Weights of a small GPT-style language model, trained from scratch on English Wikipedia.
Architecture: LayerNorm before each block, tied embeddings.
Training: 828M tokens, 4235 steps.
Each number is 128 + 24 x the weight over its row's rms, rounded and kept within 0 to 255. Layers, rows and columns count from 0. The size above them is the row's rms in percent of the matrix's.

# layer 3 attention key, 256x256, rms 0.0837, rows 231-255, columns 96-127
size [ 94  97  92  95 109  93  99  78 113  85  91  90  99  98  92  99  94  94  94  96  96  93  99  84 103]
[[121 147 121 145 112 120 103  94 129 122 136 113  95 128 158  79 115  98 115 125 107 127  84 119 102 122 117 121  92 167  81 121]
 [150 140 119 113 137 120 131 119 119 120 146 134 173 116 130 120 101 116 123 126 125 171 157 118 164 115 153 148 150  97 137  82]
 [116 148 132 119 115 129 127 126 139 136 111 148 162 118 103 115 125 117 105 115 134 157 156  96 121 141 170 148 143 124 143 103]
 [109 131 145 131 119 122 135 124 107 123 125 157 115 139  94 110 182 138 122 111 165  76 110 165 118 128 127 191 145 112 131  93]
 [147  87 134 150 104 120 144 124 145  78 117 185  95 123 138  99  92  76 133 107 158 111 150 130 166 109 113  94 144 114 116 133]
 [144 114 120 132 111 141 115 123 122 123 149 135 138 122 123 129 106  97 166 113  96 114 152 129 159  94 153 165 140 150 145 133]
 [167  75 137  90 182 106 145  94 138  91 113 110 119 139 137  92  95 140 115 131 142 130 159 142 142 106 111 109 151 136 149 153]
 [159 129  64  94 163 134 107 132 136 131  80 128 100 123 136 108 108 138 145  95 136 159 147 114 116 194  95  91 129 124 160 153]
 [116 148 123 111 141 113 147 121 122 130 109 154 140 102 112 114 125 100 127 126 135 129 148 115 123 135 143 151 136 119 112  93]
 [133 131 105 121 130 161 120 150 139 142  83 135 135 149 132 129  69 102 170  83 103 147 135  99 102 153 127 143 102 128 154 143]
 [167 105  99 153 121  77 150 148 101 143 120 120 142 106 109 182 118 171 147  95 131 142 143 137 129 111 122  99 154 109 136 136]
 [125 133 153 118 149 113 149  91 126 112 161 122 177 155 110 151 143 112 107 147 136 114 143 144 125 140 131 128 166 101 102  95]
 [130 132 109  87 111 132  73 166 162 180 121 136 100 128 119 123 138 168 135  85 115 127 133  81 107 133 125 101  93 120 146 134]
 [124 158 140 139  88 126 197 142 109 118 131 109 109 134  88 140 110 141 106  99 141 157 134 101 111 117 132  89 132 112 118 106]
 [104 129 143  95 154  91 178 142  88  99 144  72  65 114 122 120 185 160 116 134 142  70 111 164 174 150 151 140 159 135  93 122]
 [164 138 135 106 125  88 117 134 133 151 141  77 148  28 130 143 140 138 122 103 125 130 141 115 125  67 130 116 117 132 114  98]
 [131 122 179 112 123 106 157 117 118 121 136  98 123 128 104 147 140 118 128 123 123 112 140 133 115  96 139 148 167 125 120 122]
 [ 95 132 102 134  88 138 125 125 151 125 106 172 122 128 120 120 108 124 171 156 121 132 113 147 137 119  64 145 131 134  78 123]
 [153  93 131 167  69 155  99 136 134 169 148 206 157 132 117 156 110 130 127 154 132 143 138 103  94 102 118 115 120 125 215 130]
 [118 130 158  85 148 118 158 140 140  99 112  98 131  95 101 103 117 110 128 130 128 112 140 124 167 124 162 154 135  99 121 133]
 [145 123 138 137 139 136  86 124 125 144 121 183 179 153 155 111 139  96 122 151 143 130 168 100  91 101  99 110  89 109 142 138]
 [105 110  79 100 135 157 155 176 129 126  69 113  75 156 132 109  93 132 162 130 118 143 168 137 148 159 106 147 139 106 141 126]
 [110 156 120 124 117 154 116 103 132 136 128 202 118 177 125  87 110 154 139 136 146 129 161 116  89 118  93 110 143 123 125 140]
 [113 126 155  96 146  98 151 114  78 110 153 107 122 120 123 121 200 153 108 111 137  40 133 122 140  88 161 137 131 106 130 106]
 [121 141 145 127  76 159  77 141 148 169  97 141 164 167 142 115 125  94 127 101 122 112 111 112  95 134 124 141 120 120 129 126]]
# layer 3 attention query, 256x256, rms 0.0853, rows 232-255, columns 96-127
size [ 93  77  96 123  91 111  90  89  99  89  93  90 103  95 108  93 106 106 100  89 100  98 101 103]
[[121 121 121  89  95 126 148 145 133 144 129 162 167  63  97 189 136 136 158 110 133 135 129 126 138 136 131 127 131 122 154 109]
 [119 138 148  99 131 159  91 111  87 147 124 163 167  94  79 149 150  89 118 134  93 153 127  95 136 150 140 173 148  87 124 119]
 [118 177 103 162 140 106 131 119 116 114 144 182 127 131 130 115 140 121 122 110 155  97 127 120 134 142 110 136  98 130 103  96]
 [116 120 161 152 130 154 112  92 161  71 127 176 137 133 156 113  98 112 122 140 127 134 158 123 108 131  77  97 119 131 114 121]
 [116 107 120 107  98 160 122 124 132 132 122 143 128  58 121 136 111 108 140 158 131 169 150  95 127 127 166 142 146 118 159 130]
 [136  94 172 137 158 134 122 100  80  65 144 119 136 132 117  85 132 125 115 161 139 138 157 126 144 157 117 133 161 115 156 119]
 [141 112 123 122 190 120  78 113 121 135 131 112  85 141 134 128 119 142 132 114 126 132  94 195 138 195 135 112 151 125 140 147]
 [104 124 145 109 125 188  90 108 122 100 113 177 138  92  95 138 133 123 147 109 111 159 138  79 139 148 124 132 151 117 144 107]
 [147 136 134  51 148 109 107 140 154 142 133 110 168 132 143 111 107 108  92 134 116 159 112 134 124 135 118 133 133 131 128 143]
 [139 167 105 145 141 100 100  88 141  94 170 182 163  51 117 133 152 106 178 137 156 119  95  88 133 140 135 114 127 125 152 130]
 [121 105 108 139  78 177 139 154  97 112 119 122 143 123 110 157 138 121 145 123 113 134 166  85 140 126 138 126 150 118 126 120]
 [125 116 148 137 171  83 117  99 137 131 140 115 112 182 155 120 139 146  93 117 121  84 113 144 132 150 137 117 115 141 120 128]
 [105 138 130 139 186  79 151 148 139 121 160 178 127 102 120 166 143 138 125 150 150 102 103  93 144 134  89 131 117 138  58  97]
 [149  91 131 132 159 120 131  97 117  73 144 134 104 155 113 137 134 155 115 119 172  36 114 142 141 108 131 136  98 140 135  88]
 [140 144 115 159 129  99 164  89 152 103 142 132 153  54 112 143 142 127 169 103 162 114 137 118 137 148 113 126 138 139 149 102]
 [128 103 157 161 151 101 130 112 118 107 115 152 143 118 143 112 142  86  95 148 117 114 139 118 105 102 109 168 174 146 163 135]
 [166 130  95 112 117 155 149 142 142 126 128 132 143 155 145 113 138 153 133 161 108 150 149 147 126  72  98 142 110 149 112 157]
 [111 143 160 166 104 107 142  99 128 131 142 132 123 117 126 117 111 101 156 155 122 194 120  70 115 122 134 129 129 168 128 160]
 [140  99 144  92 143 164 102 132 127 118  98 145 113 108 135 144 123 113  72 138 123 108 151 171 125 149 137 129 121  51 123 102]
 [114 132 101 127 102 133 136 148  95 154 122 143 138  91 146  79 127 123 150 126 133 157 124 182 150 121 177 110 162  92 110 123]
 [155 108 121 100 189 109 132 131 185 100 147 126 117 169 165 134 118 133  89 153 122 136 109 179 113 129 144 117 130 141 123 151]
 [108 124 127 118 160 136 106 117 100 157 106 151  93 137 123 124 149 131 177 127  97 136  77 117 151 184 125 125 148 121  99 168]
 [117  80 140 146 124 144 131  81  95  92 114 162 127 120 158 127 173 129 122 111 141  75 166 154 137 125 151 139 153  97 131  82]
 [ 90 173 155 140 112 123  81 134 110 169 119 144 143 180 127  66 114  94  83 107 113 130 110  89 103 155 131 124 128 146  94 135]]
# layer 3 attention value, 256x256, rms 0.0708, rows 192-255, columns 96-127
size [101  89 101 109  92  98  81  86 105  91  98  82 113 108  85  84  92 109  93  83  99 104  94  94  91  79  98  90  92  90  79 113  86 103  98  98  92  99  93  89  93 108 102 107  88  87  92 103  89  92  99 105 100 107  98  97  83  97 103  82 105  96  96  95]
[[ 82 107  98 148  88 128 136 116 190 148 116 111 138  77 155 172 135 112 134 161 137 153 147  79  99 137 100 120 118 143 126 104]
 [ 80 149 172 237 160 101  99  96  99  98 149 167 117 145 117 121 130 147 108  91 131 131 121 126 119 131  94 140  68 155 118 132]
 [133 162  94 132 103 132 162 144 179 103 122 143 112 124 142  70 126 135 120 135 149 138 133 149  76 136 135 111 129 127 137 116]
 [133 126 130 147 128 148 122  93 144 157 123  96 119 134 137 172 118 127 155 126 141  66 135  98 122 143 111 166 110 144 106 142]
 [ 75 137 132 168 115 128 116 117  99 120 114  99 116 158 124 112 118 145 107 110 134 116 107 146 130 137 128 111 118 135 137 122]
 [102 132 145 144 115 159 101 106 148 116 142 124 104 145 104  83  93 152 113 120 135 135 102 122 143 143 171 120  95 139 159 167]
 [140  97 111 104 111 143 110 134 166 146 109  94 132 142 155 117 121 107 100 154  77 238 123 161 125 115 148 140 150  95 106 133]
 [119  73  91  94 115 115 146 163 151 107 114 162 145 128 144 183 127 111 122 137 142 138 139 138 134 139 154  92 163 131 159 119]
 [111 158 158 113 136 140 127 119 116 139 132 118 130 147 148 122  84 118 121 106 119 102 167 117 120 158 129 152 155 116 136 121]
 [135 108 155 146 154 110 133 110  84 100 127 131  97 109 120  89 124  98  90 120 107  99 148 100 125 152 115 168 142 122  87 118]
 [157 141  90 109 110 128 161 124 119 130 136 173 179  91 112  92  93 109 154 141 130 110 186  72 124 131  96 137 153 125 158 136]
 [157 129 146 141 134 163 112 162 138  82 129 161 139 111 124 118 111 114 137 150 128 171 137 101 149 156 158 120 130 148 124 147]
 [131 138 120 180 151 126  83 105  68 104 123 175 129 137 103  85 149 123 139 103 132 173 132 146 138 120 143 104 111 121 102 153]
 [157  83 145  98 121 120  80 151 176 125 125 141 140 144 143 132 115 136 114 130 142  96 117  87 149 123 113 113 132 151 135 111]
 [150  91 154 120 115 119 136  91 146 146 138 146 166 118 123 165 136 100 126 114 103 135 132 140 124  97 124 119 132 155 157 121]
 [104 152 159 185 137 113 175 102 103 116 140 180 103 117 122 100 138 117 112 143 139  97 135 144  81 121 114 107 115 125 115 133]
 [101 144 141 106 169 137 121 165  77 105 107 119  90 143 124 134 145 118  95 113 123 105 165  78 154 145 126 124 126 101 134 148]
 [134 152 127 128 118 138  78  75 167 138 131 143  86 144 151  91 124 152 177  68 164 123 121 140 116 117 127  93 133 134 111 112]
 [119 141 111 148 138 110 161 107 126 123 139  96 160 129 163 119 148 130 136 126 104 169 131 144 121 136 128 156 146 101 123 130]
 [112 156 129 166  99 130 129  74 103 135 128 132 135 137 150 119 142 115 133 126 125  66 144 118  78 125 117 164 120 118  96  86]
 [ 63 148 141 171 123 129 143 129 138 122 130 148  63 110 144 159 119 128 162  93 139 103 167 151 101 133 179 132 118 138 134 141]
 [153  92 141 163 102 143 119 198 142 113 105 167  98 120 119 119 144 121 174 149 104 115 151 105 121 140 138 112 100 132 174 166]
 [125 160 150 163 156 128 173 123 106 122 131 182  88 133 126  95 130 115 115 115 136  92 156  96  76 126 114 106 121 163 119 112]
 [ 94 117 138 147 133 133 142 152 137  97 126 124 132 136 123 145 143 120 129 150 155 123 111 145 147 154 122  98 130 146 153 153]
 [105 120 114 150 137 122 182 132 137 125 138 111 105 107 133 168 125 126 108 156 164 166 134 122 143 148 132 103 115 145 120 107]
 [158 103 170 126 124 158  93 118 119 126 125 179 122 116 134 136 124 126  91 158 106 155 142 149 170 126 158 106 133 130 153 135]
 [135 145 155 157 155 116  98 109  50 157 143 171 108 132 110 107 145 112 167  93 115 115 149 114 113 128 162 161 141 117 137 133]
 [125 136 134 172 140 114  77  79  76 131 145 132 125 153 112 107 148 135 150  91 127  84 136 155 118 142 123 136 126 124  83 126]
 [125 119 124 108 110 110 153 177 160 132 128  38 141 141 141 125 136 137 121 171 118 171 106 155 140 131 120  75 148 119 114 127]
 [124 121  83 121 158 132 121 184 144 105 115 127 141 132 125 156 132 126 143 110  97 107 151 109 102 155 124 133 159 140  75 159]
 [147 130 122 114 112 103 140  99 118 131 156 140 138 132 137  86 119 145 137 131 144  68 112 152 120 109 100 153 122  94 146 105]
 [ 92 170 166  83 144 126 139 136 127 125 111 116 110 138 116 135 108 132 131 110 137 101 126 144 138 144 137 136 130 103 172 148]
 [126 125 109 139 113 139 154 160 123  95 106 108  82 145 106 142 112 122 136 115 153 107 162 106 108 143 155  74 119 118 167 138]
 [139  85 119 118 146 134 122 169 125 133 127 102 137 114 133 133 140 134 117 100 121 119 154 107 102 142 142 102 152  99 115 125]
 [122 122 182  95 112 126 127 171 109 153 117 158 131 138 125 146 140 108  94 108  75 152 120 112 123 144  96 167 139 128 147 144]
 [132 154 105 133 164 117 114 109 126 121 141 128 162 110 125 148 117 134 196 146 132 111 133 117 151 134 152 130 114 131 204 153]
 [150 137  76 134 119 146  92 126 162 166 115  71 164 103 146 133  97 125 190 130 107 134 160 114 125 126 121 150 139 107 154 152]
 [161 132 120 103 136 124  97 101  92 127 114 145 137 133 107 112 109 124 145 107 134 112 115 110 119  95 117 121 111 117 127 119]
 [101 165 138 151 148 118 154 146  65 117 119 114 105 158 122  87 160 149 127 136 144 122 117 137  96 151  75  93 141 139 120 132]
 [125 144 116 171 166 117 137 177 118 109 137 179  73 130 134 124 159 144 138 103 147  97  92 158 123 117 145 103  83 150 127 117]
 [142 161 136 134  94 144  57  63 128 134 130 176 108 127 125  67 128 128  91 136 119 120 117 107 111 160 133 137 155 134 104 107]
 [143  97 115 164 113 134 147 129 102 128 128 146 180 152 118 147 124 127 167  86 124 163 168 124 157 105 115 153 136 104 150 150]
 [126 101 114 158 101 112  86  92 135 137 123 111 155  98 110 123 150 150 133 129 147 113 122 114 152 124 129 119 111 120 161 116]
 [ 69  92 166 147 128 111 148 139 119 110 128 158 114 143 155 156 152 109  99 150 109 130 132 126 117 142 131 124 122 151 124 113]
 [130  85 159 120 140 140 107 139 122 112 130 138 183 138 157 123 119 131 161 165 127 146 135 131  96 108 154 151 140 142 196 154]
 [163 133  86 104 135 130 160 136 181 140 118  41 151 115 132 105 125 130 119 174 138 120 158 146 167 135 102  79 142 107 169 129]
 [ 99 121 160 128 147 124 131 140  65 106 141 156 112 151 147 206 127 112 122 108  99 129 110 120 126 140 115 172 107 130 106 134]
 [124 170 124 168 168 139 131 115 132  96 130 197  92 121 113 129 121 133 149 112 134 177 148 142 110 149 145  98 106 148 134 130]
 [196 121 149 147 111 157 114 145 115 155 141 145 100 111 117 103 134 121 142 131 144  72 123 124 128 103 180 124 134 113 117 113]
 [ 99 109 137 108 101 141 154 194 134 145 126 174 132 111 116 145 131  97 164 128 121 142 129 126 121 114 147 115 134 131 141 142]
 [176 107  76 104 113 110 184 118 157 145 138 141 130 105 125 138 120 120  99 142 149 140 151 104 138 114 101 110 151 127  93  87]
 [133 132  86 121 117 141 188 128 173 163 126 117 131 133 134  75 130 139 151 152 140 137 158  96 110 100 122 120  97 110 153 129]
 [139 101 114 149 129  90 117 104 147 144 140  77 180 111 126 148 131 121 145 148 117 144 156 128 136 152 104 133 152 118 125 119]
 [122 118 149 147 159 142 117 105 153 131 112 105 112 119 131 102 114 120 123 156 128 166 117  89 164 119 143 136  83 139 123 134]
 [188 109 116  99  94 140 111 121 144 160 104 132 105 107 119 104 124 140 139 127 153 141 121 118 125  95 136 115 128 105 115 120]
 [142 107 146 140 151 105 126 124  94  90 115 120  76 157 135  99 129 126 120 112 168 129 147 148 128 134  91 101 133 119  94 132]
 [ 46 134 130 161 116 117  93 101 169  83 120  97  81 117 112 122 118  87  83  84 152 107 148 145 151 137 141 137 138 132 115 112]
 [163 114  99 187 161 128 112 132  90 139 133 160 179 133 116 133 150 110 222 124 117 157 123 114 130 108 105 138 122 139 136 139]
 [115 135 132 103  99 138 148 130 195 151 116 145 170 117 136 134 114 119 109 156 111  84 114 160 141 146 104 134 146 142 149  67]
 [ 38 159 136 173 136 138 134 112  78 108 144 163 102 107  98 168 150 156 169  85 117 120 105 143 129 130 157 144  93 152  92 164]
 [106 121 128 124 121 120 111 144 152 118 111 127 127 125 140 159 116 114 120 138 117 139 127 115 136 127 117 120 149 149  96  95]
 [150 117 111 129 161 135  78 132 107 118 134  92 138 106 145 165 147 105 110 147 126 166 139 165 143 133 149 151 134 111  91 125]
 [147 148 126 138 124 128 141 152 153 143 134 112  92 118 141 145 149 119 128 128 129 148 154 107  72 143  89 185 117 133 111 140]
 [112 125 117 144 104 127 140 164 187 148 137  86 133  97 143 166 162 129 120 119 106 128 124 113 106 130  92 132 124 163 125 133]]
# layer 3 attention output (transposed), 256x256, rms 0.0727, rows 192-255, columns 96-127
size [105  74  93 114  94  91  66  72 102  92  95  64 116 110  80  74  94 115  96  66  95 112  82  90  90  67 103  77  97  87  73 114  87 110 102  99  96 101  89  86  94 101 107 109  87  94 100 102  89  92  95 103  83 109  87  94  80 103 105  73 109  86 103 101]
[[115 130 164 107 173 152  83 117 125 128 100 145 147 156 126 110 125 129  90 123 148 100 106 127 122 147 133 118 122 131 193 165]
 [139 118 110  83  71 140 127 139 139 127 123 142 128 151  99 150 107 133 115 157 149 140 127 109 117 113 106 191 125 116 126 116]
 [121 103 141 146 130 142 106 113 118 125 166 137 145 113 113 141 122 122 116 115  92 130 159  92 171  82 157 139 125 115 126 144]
 [137 119 121 102 149 103 155 142 163  80  96 159 110 141 110 114 117 143 143 137 119 106 101 115 126 106 126  93 135 149 142 109]
 [125 114 133 129 118 120 144 113 151 125  83 145 131 124 145 137 114 107 163 152 159 146 139 139 126 119 101 152 142 107 104 127]
 [ 91 116 135 115 150 146 150 115 133 129  57 136 141 139 126 120 120 114 132 127 135 143 135 135 157 106 126 102 122 154  83 106]
 [117 144 138 148 109 158 124 129 122 101  95 147  96 149 104  79 108 113 136 130 155 147 113 121 147 132  80 104 129 121 123 145]
 [124 143 110 156 161 110 130  95 105 120 114 100 132 117 143 116 102 102 143  95 122 137 130 116 104 116 122 129 158 110 103 145]
 [125 141 122 133 107  95 182 113 124 107 145 148 126 118 117 120 150 145 161 100 129  86  84 120 153  94 119 128 129 115  89 136]
 [136 127 114 129  86 113 148 142 173 116 159 128 112 113 105 150 165 153 128 130 157  99 104 160 164  81 115 167 131 130 118  95]
 [128 130 166 134 126 103 161 157 102 105 174 108 121 126 114 145 127 127 142 106 125 103  91 160 147  82 130 120 103 128 139 100]
 [137  86 116 129 119 142 165 112 130  97 104 132 142 135 127 145  99 127 160 114 130 118 103 133 111 101 116 104 162 139 108 100]
 [138  97 118 135  95 153 153 164 141 144 120 105 118 150 144 137 101 144 107 144 152 144 125 130 127 135  76 133 147 135 100  90]
 [106 147 112 126 117 117 153 124 151  98  95 102 152 145 142 147 104  81 149 137 157 166 138 158 102 132 161 131 144 131 159 110]
 [124 167 152  77 144 117 137 104 106 140 100 103 115 142 143 115 151 113 102 154 130 175 117 128 114 115 150  99 123 100 147 120]
 [124 124  87  87 119 145 110 154 138  98 134 170 151 114 105 185 106 149 151 113 133 101 136 135 153 141 159 166 124 109 138 129]
 [104 162 104 166 120  91 147 125 128 122  94 165 147 124 134 157 134 105 189 102  82 131 119 152 162 129  96 158 118 137  89  96]
 [101 145 151 120 152 129 176 134  93 148 119 119 161 140 119 112 137 139 109 169 103 177 177  97 122 136 148 123 132 118 139 116]
 [109 110 148  87  97 168 109 142 122 156 182 126 130 161 129 130 137 120 118 146 165 122 126 142  95 113 113 132 129 129 163 147]
 [127 144 132 131 143 116 145 104 100 127 155 148 132 102 122 113 166 143 104 131  96 106 151 112 140 147 137 142 126 112 149 175]
 [132  88 125  85 138 119 127 120 105 136 142 134 161 111 121 180 140 133 152 139 126  73 127 109 154 142 113 141 135  91 127 158]
 [ 84 143 125 114 120 132  86 122 119 135 125 105 139 128 117 181 125 118 104  67 192 130 143 156 152 114 165 144 147 110 116 103]
 [109 135 115  92 108 132 103 136 148 138 180 153 155 113 117 162 169 112 160 127 114 102 132  99 130 150 159 163 140 105 151 126]
 [125  95 107 111 124 121 115  96 146  86 156 123 111 132 139 169 117 117 146 142 139 118 129 133  99  94 125 171 134 114 114 128]
 [164 103 148  80 170 168  97 119 103 174 119 131 172 139  93 109 132 127 139 113 120 101 128  86 118 139 103 109 108 112 152 158]
 [127 155 155 140 132 112 149 123 101 125 112  99 138 142 138 118 138 117 145 105 129 169 100 136 117 141 125 129 150 125 156 128]
 [142 147  98 151 114 122 166 174 127 150 152 120 110 140 137 118 121 163 129 128 117 136 116 154 114 145 110 126 127 133  75  94]
 [131 155 131 163 131 131 155 115 168 125 171  96  94 137 134 137 131 133 102 166 104 116 155 159  71 152 117 124 142 137 114 135]
 [101 129 102 106 109 148 108  86 124 132 131 150 122 114 111 115 134 104  92 131 119 122 122  95 126 141 102 162 100 164 120 163]
 [ 88 169 118 143 120 118 140  95 150 136 138 143 117 138 130 138 153 148 141  77 132 114 103 132 106  87  85 144 133 113 127 132]
 [ 83 154 157 114 120 145 118 126 114 121 177 118 119 127 140 146 144 120 123 136 133 129 167 146 125 137 179 131 133 120 104 124]
 [145 102  99 160 117 120 143 112 153 100 149 141 111 104 140 149 116 148 163  97 116  62 105 126 171 110 126 124 122 122  84 127]
 [134  86 115 115 151 126 101 108 127 116 123 139 154  98 118 135 146  84 172 111 150 130 147 132 167 137 115 137 142 121 110 133]
 [130 162 120 141 129 144 135  91 130 134 123 145 109 105 140  93 178 133 150 106 105 141 113 109 153 154 104 100 117 132 115 145]
 [ 99 180  79 182  81 101 124 159 135 139 143 120 110 114 159 144  84 104 121 127 142 161 150 165 125 128 142 129 133 112 151 137]
 [175 108 155 113 174 112 122 121  99 125 127  75  95 159 162 101 144 177 110  99 140  79 114 159  86 139 168  99 120 105  87 114]
 [115 106 191 125 116 140 130 118 133 131 113 151 139 150 111  98 123 117  95 124 185 100  94 144 138 101 102  67 119 151 106 111]
 [121 135 123 148 133 117 152 163 125 130  83 140 134 111 122 127 117  95  99 139 125 148 141 107 157 136 117 154 116 130 115  97]
 [110 119  76 131  63 166 120 140 162 131 158 154 137 129 109 160 115 103 150 158 122 133 138  94 117 145  94 156 117 117 130 113]
 [126  99  93  80 134 150  77 144 119 154 158 113 190 130 128 152 146 121 143 134 119 151 174 111 120 183 147 143 143  87 143 136]
 [110 152  91 156  84 149 150 159 161 119 181 113 138 157 106 110 135 136 130 156 127 160 109 122 158 105 108 112 169 150 140 125]
 [148 120 141 116 122  96 138 148  88 135  98 127 107 115 119 145  97 130  99 117 164 125 126 144  84  92 132 100 119 133 121  95]
 [159 141 140 156 159 137 117 130 155 112  95  78  79 142 172 111 109 150  94 142 108 144 145 132  94 138 121 125 116 122 124 102]
 [138 141  89 124  95 128 126 119 126 122 144 122 103 113 115 113 149 121 129 160 119 134 118 133 118 145  95 193 140 110 102 145]
 [127 156 141 104 115 116 126 126 112 145  91 106 115 133 164 102 153 128 118 141 159 153 119 156 119 137 128 121 140 119 142 100]
 [133  91 159 134 130  93 143  99 132 134 151 144 116 106 107 162 165 149  98  86 123 105  90 107 110  86 126 177  90 140 117 130]
 [181 113  89 126 130 140 129 140 121 137 126 154 124 122 115  82  80 117 137 143 117 147 116 115 116 125  78 120 109 120 146 131]
 [149  92 141 108 128 146 129 117 113 116 118 141 154 161 103 151 125 144 127  97 114 108  86  96 116 137 119 109 125 111 125 117]
 [ 87 133 147 103 175 102 139 150 104 132 108 135 169 119 163 200 133 140 164 129 105 110 151 154 122 149 157 135 141 143 159 149]
 [147 115 140 149 179  84 114 150 111 133 104 130 124  88 167 167  97 135 121 104 137 109 119 154 154 120 152 158 101 118 113 134]
 [147 138 152 109 165 163  80 126 129 149 161 116 148 128 152 121 130 111 127 111 112 122 128 109 102 141 153 104 129 117 206 154]
 [ 94 107 158  91 130 135  96 132 105 135 101 158 179 131  98 148 110  95 115  98 144 123 161 104 142 134 150  84 116 107 123 136]
 [155 132 143 103 125 128 143 137 122 145 136 122 101 140 114 104 128 165 111 156 147 111 108 150  80 114 103 158 119 134 133 143]
 [113 128 119  84 127 165 130 160 103 186  90 144 166 171 112 138 118 127 131 103 127 118 122 122 148 119 111 108 147 131 172 127]
 [114 132 139 140 179 135 147 138 145 136  89 110 151 116 123 116 123 108 144 126 114 146 158 122 135 138 156  86 149 123 139 123]
 [121 118  90 137 104 138 131 144 159 109 162 103 104  91 127 167 113 100 128 159 118 120 141 132 138 116 115 172 124 134 135 124]
 [176 110 101 117 136 124 137 132 137 110 127 160 148 115 127 132 133 104 152 181  68  86 114  99 166  89 104 173  91 136 142 122]
 [126 103 130  95 106 109 136 173 104 124 135 138  93 150 133 143  88 139  82 125 164 146 133 154 105 147 150 119 117 130 123  90]
 [111 151 158 143 126 107 113 101 143  83 137 108  81 119 144 130 117 136 129 105 132 113  80 124 118 106 136 137 142 114 121 172]
 [137  89 127 115 131 146 123 139 124 152 104 132 149 147 128 151 116 152 129 163 129 112 113 106 148 131 109 139 115 130 108 135]
 [108 132 119 104  96 115 125 128 142 127 157 137 127 132 122 116 130 125 112 134 145 104  81 106 156 108 109 184 145 153 160 141]
 [159 122  96 147 124 156 157 151 136 130 145 127 136 148 133 123 101 162 117 157 123 112 101 113 120 152  93 117 139 156 137 120]
 [ 95 148 120 117 118 119 132 112 121 153 128 188 144 143  68 152 124 132 123 142 110 119 145 132 120 140 153  94 128 119 117 140]
 [159 158 102 118 160 118 105  99 100 155 154 121 134  98 128 132 137 162 112 114  88 133 126 105  89 138 144  94 107 107 166 135]]
# layer 3 MLP up, 1024x256, rms 0.0836, rows 0-11, columns 96-127
size [ 93  91  92 105 100  99  89  92  95 101 116 112]
[[108 118 140 135 135 143 106 110 105 151 137 113 150 124  96 175 159 142 126 142 144 118 129 115 147 111 126 167 126  95  73  85]
 [ 98 105 162 140  88 138  93 161 132 123 108 113 129  83 124 111 136 154 125 155 135 123 143 110 146 135 111 125 127 144 126 112]
 [129 117 135 110 112 118 128 129 174 133 115 147 138 115  92 132 130 170 123 103 159 148 153  98  73 119 126 138 115 141 101  86]
 [188 118 122 124 115 136 118 142 134 133 101 140 201 152 133 127 137 143 132 159 129 110 109 155 151 150 108 178  99 158 129 144]
 [171 130 143 111  97 127 131 100 104 104 103 163 158 101 147 164 128 120 129 124 154 141  92 115 124 167  97 140 109 149 175 116]
 [129 121 121 154 131 127 121 147 160 103  98 141 125 105 133 175 133 125 134 152 141 165 146 119  86 116 150 118 113 107 128  81]
 [103 128 200 120 112 168 144 106 115 126 115 142 177 124 132 146 132 154  94 129 141 129 165  96 161 134 154 115  97  99 125 102]
 [180 100 168 108 125 167 117  54 102 129  92 120 125 108 108 146 120 137 106 101 162 155 163 139 103 177 139 121  92 113 129 128]
 [147 129 119 137 136 124 107  91  88 102 126 110 161 110  86 143 168 155  98 149 114 123 182 102 137 126 155 147 139  88 146 102]
 [111 103 149 111 166 145 125 163 146 157 118 112 123  92 126 155  95 150 126 120 147 163 127 166 107 115 125 133 130 117 115  98]
 [181  83 154 116 134 187 118  87 109 156 123 135 126 122 128 122 133 158 147 181 118 130 149 121 130 123 120 118 118 149 128 115]
 [146  88 107 113 117 116 144 143 112 131 143 157 149  96  87 112 128 127 135 147 151 147 128  96 150  97 122 122 114  97 146  71]]
# layer 3 MLP down (transposed), 1024x256, rms 0.0768, rows 0-10, columns 96-127
size [ 83  79  90 111  90 108  95  95  84 103 117]
[[168 113 133 146 157 111  90 119 109 150 128 114 132 105 142  90 143 160 159 140  85 154  97 130 129  93  96 116 157 121 138 109]
 [102 143  99 115 141 171 176 123 127 112 146 164 104 116 106 130 144 101 147 114 131 125 138 126 112 124 155 145 132 131 125 126]
 [157 150 101 137 139 134 113 126 141 158 153 131 135 123 126 137 145 140 149 125 116 122 136 131 135 125 131 140  95 138 128 155]
 [161 110  98 139 161 144 102 151  76 134 107 139  94 125 137  67 162 132 150 147 108 130  59 117 126 115 119 152 123 146 114 123]
 [110 133 114 126 112 148 149 119  98 134 126 124 123 162 157 137 132 118 136 164 140 141 139 118 140 127 143 158 134 117 138 118]
 [108 135 144 104  98 115 137 106  90 135 135 132 116 126 119 110 154 147 142 157 105  68 135  69 161 103  99 113 144 120 158 128]
 [135 144 127 149 109 113  72 137 122 146 157  84 130  98 117 129 154 101 140 111  56 118 115  80 135 102 133 150 179 119 110 133]
 [129 143 161 139 174 166 145 129 149 145 138 147 100 108 137 147 131 119 138  83  93 137 155 103  99 127 143 159 142 114 132 107]
 [ 94 161 137 160 156 133 143 147 115 126 109 165 124 139 116 136 112 115 113 136  81 129 109 141 161 157 132  99 155 169 135 142]
 [110 100  96 123 134 143 110 154 117 176 152 151 159 110 123 114 160 125 127 112 121 149 112 161 103 154  94 115 183  94 176 119]
 [112 104 167 104 125 126  94 139 114 126 119 155 161 139 118 124 116 128 147 156 122  92 157 145  98 102 133 135 136  98 182 133]]